python train.py --num_hidden_layers=10 --num_key_value_heads=2 --vocab_size=2048 --parallel_block=false --init_std_o=0.0523 --init_std_up=0.0603 --init_std_down=0.0603 --doc_mask=false --max_steps=4387
Each number is 128 + 32 x the weight over its row's rms, rounded and kept within 0 to 255. Layers, rows and columns count from 0. The size above them is the row's rms in percent of the matrix's.

# layer 7 MLP up, 512x128, rms 0.0603, rows 337-347, columns 0-63
size [ 98 102  88 104 108  98  95 100 103  97 101]
[[180 159 172 163 141 125 156  99  94  96 146 136 173 134 170  77 129 150 132 100 160 153 134 106  98  63  91 147 126  75 176 138 153 144  91 124  32  81 141  85  90 150 122 107 110 178 106 143 139  96 110 153 110 133 103 105 125 127 125 200 131 146 106 121]
 [166 173 181  90  99 131 184 159  91 116 156 145  68 118 161 138 137 107 129 152 155 172 181 184 162 110 160 130 205 133 142 137 143 144 132 162 144 109 118 159 169 133  85 120  87 136 107 103 141 126 105 172 176  93 155 152 162 151  77 153 125  52 198 184]
 [124 130 133  88 170 147 117 114 144 179 131 126 177 132 155 107 138  75 152 130 154 137 142 133 132 136 117 110 160  66 130 121 100 172 146 107 110 162  95 149 111 111 113 129 112 125 165 114 127  70  62 103 118 174 135 146 161 112 129 112 131 150 147 197]
 [125 134 163  84 125  85 151 128 142  95 172 118 149 175 131 144 175 107  38 151 155 120 196 174 143 198 173 120 129 183 155 141 179 159 120  79 101 110 124 153 116 114 113 176 180 134 143  91 127 171 133 151 143 158 120  96 104 141 136 174 133 126 163 126]
 [127 100 173 167 106 146 181 164 137 102 110 153 135 115 161 130 141 153 138 113 126 107 123 101 129 112 138 102 191 172 122 131  91  69 100 145 109 124  60 169 177 120 134  59 131 167 125  74 166 156  63 129 148 148 139 164 148 106  96 118 131 153 116 136]
 [127 137 118  93 143 145 111  76  98 178 108 159 136 204 150 121 116 143  70 162 175 123 140 111 121 118 143 155 134 139 106 177 121 167 118 127  84 104 159 112 185  78 136 126 114 111  56  91  97 136 103  98 128 112 183  88 172  97 159 147 127 153 141 117]
 [106 149 160  89 155  88 109 131  84 127 105 122 145 171 134 130 123  76 131 119 160 100 101 149 165 142 136 134 152  65 137 109 152 134 109 152 129 105 115 130 151 101  76 100 132 142 138  85 119 148 226 118 123  82 156  65 149 139 140  90 188 120 142 114]
 [166 148  84 124  82 127 133 105 196 140 130 148 138 186 115 152 144 119  88 148 136 153 158 100 172 115 200 169 182 102 124 161 122 156 145 129 174 168  66  90 108 115  95  74 181 114 177 117 122  77 176 107 112 176 127 211 136 146  58  87  97 165 120  79]
 [156 103  68  99 168  99 142 103 174 127 138 120  60 126 123 105  73 167 168 123 163 124 147 138  58 109 163 108 120 130 138 199 149  89 102 171 147  91 159  83 142 138 124  80 130  92 132  91 147 147 191  92 160 112 149 116  89 172 107 181  78 159  91 126]
 [ 82 177 101 140 181 126  99 154  94 150 124 131 139 182 172 175 140 170 110 176 147 122 125 155  99 104  82 151 147 110 145 130 152 108 197 154 175 122 166 125 133 161 143 124 119 150 116  76  98  97 139 105 123  91 183 209 152 104 200 132 130  99 163 108]
 [205 125 141  77 157 131 150 153 166 202 125  79 131 153 133 146 152 163 139 122 175 123 168 166 130 130 131 152 121  91 123 129 107 163  48 164 116 116 127 101 136 194 133 107 148 139 176 119  53 103  57 165 112 129 121 164 125 123  94 167 173  82 195 159]]
# layer 7 MLP down (transposed), 512x128, rms 0.0603, rows 337-346, columns 0-63
size [107 100  93 105 110  97  94  94 111  90]
[[157 106  86 158 123 137 101 147 125 223  90 134 204 149  46 171 101 109 156 120  94 138 161 191 138 114 151 139 121 168  99 100 228  80 110 110 165 145  89 157 127 169 161 153 139  88 130 144 173 120 127 106 144 141 186 130 125  90 174  46 111 129 117 125]
 [109 156  66 104 149 174  92 123  74 147 146 117 106 100 107 166  66 136 145  96 169 138 134  90 116 145  89  43  67  84 152 169 196 134  43 182  86 120 109 139 134 134 128 135 121  99  60 102 155 115  72  93 156 138 128 144  64 127 178 136 111 118 128 139]
 [126 116 139 170 146 112 179 162 105  75 118 131 125 153 121 103 139 168 140  81 131 147 100 161  93  87  94 162 127 114 172 194 126 120  84 105 164 146 128 103 129 134 148 135  96 146 109 173 109 196 141 139 110  90 149 127  85 150  62 127 100 145 163 123]
 [151 114 133 129 105 139 227 133 115  94  85 107 107 154 163 132 144 126 128 108 137 101 144 120 167 122 141 130 124 173  95  87 140 121  68  52 146 100 173  85 145 163 112 163 148  67 112 164  65 145 140 138 127 236 157 110 136 143  89  84  80 140 205 131]
 [152 145 156 138 171 142 139  97 170 123  93 118 167 158  95 102 110 118 111 152 169 173 165 138 125 108 131 171 110 150 141 152 102  88 139 168 140 126 102 120 134 116 176 113  68  99 120 121 107  97 128 110 128 114 136 142 149  87 118 134 165 118 115 157]
 [141 138 174 175  92 140 190 164 190 110  84 157 131  55 118 100 170 125 127 112 117 146 170 109 141 135 105 107 136 136 201 130 156 115 120 171 195  90 129 140 124 121  94 122 143 131 135 110 128 182 167 170 153 108 108  93  86 135 121 162 125 105  92 111]
 [ 36 154 132 153 124 177 133 145 149  72 149 147 187 171 127  85 193 104 123 167 116  84 137  87  86 154 140 170 100 104 168 172  80 157  40 123 105 107 118 126 158 137 146 191 164 158 152 108 153 151 124 166 154 123  70 112  53 108 125 125 137 108 150  95]
 [104 158 115 139  84 129 151 131  96  92  65 132  96 112 154 154 100 150 106 132 167 154 169  93  68 165 153 101 108 124 151 167 133 143  83 113 210 150 148 164 161 157 152 136 104 128 111 137  69 167 119 118  98 113 147 105 115  92 125 143 106  80 112 101]
 [137 120 129  71 112 130 177 148 110 113 179  89 163 131  73 131 126 153  63 132 124 196 135 121  78 124 148  88 160  88 170 127 158  99 140 141 134 137 166 101 173 165  99 114 128  72  76 187  63 163 122 144 134  92 191 132 125 134  71 145 134  71 156 101]
 [144  40 147 140 110 130 130 132 136 146 148 122  96  94 110 125 148 125 161 103 104 162 173 110 157 119 121 104 114 102  85  99  78 174 149 134 148 131 185  85 179 141  66 169 109 117  93 174 160 156 102 135 112 147 106 175 104  62 109 113 163  72 127 102]]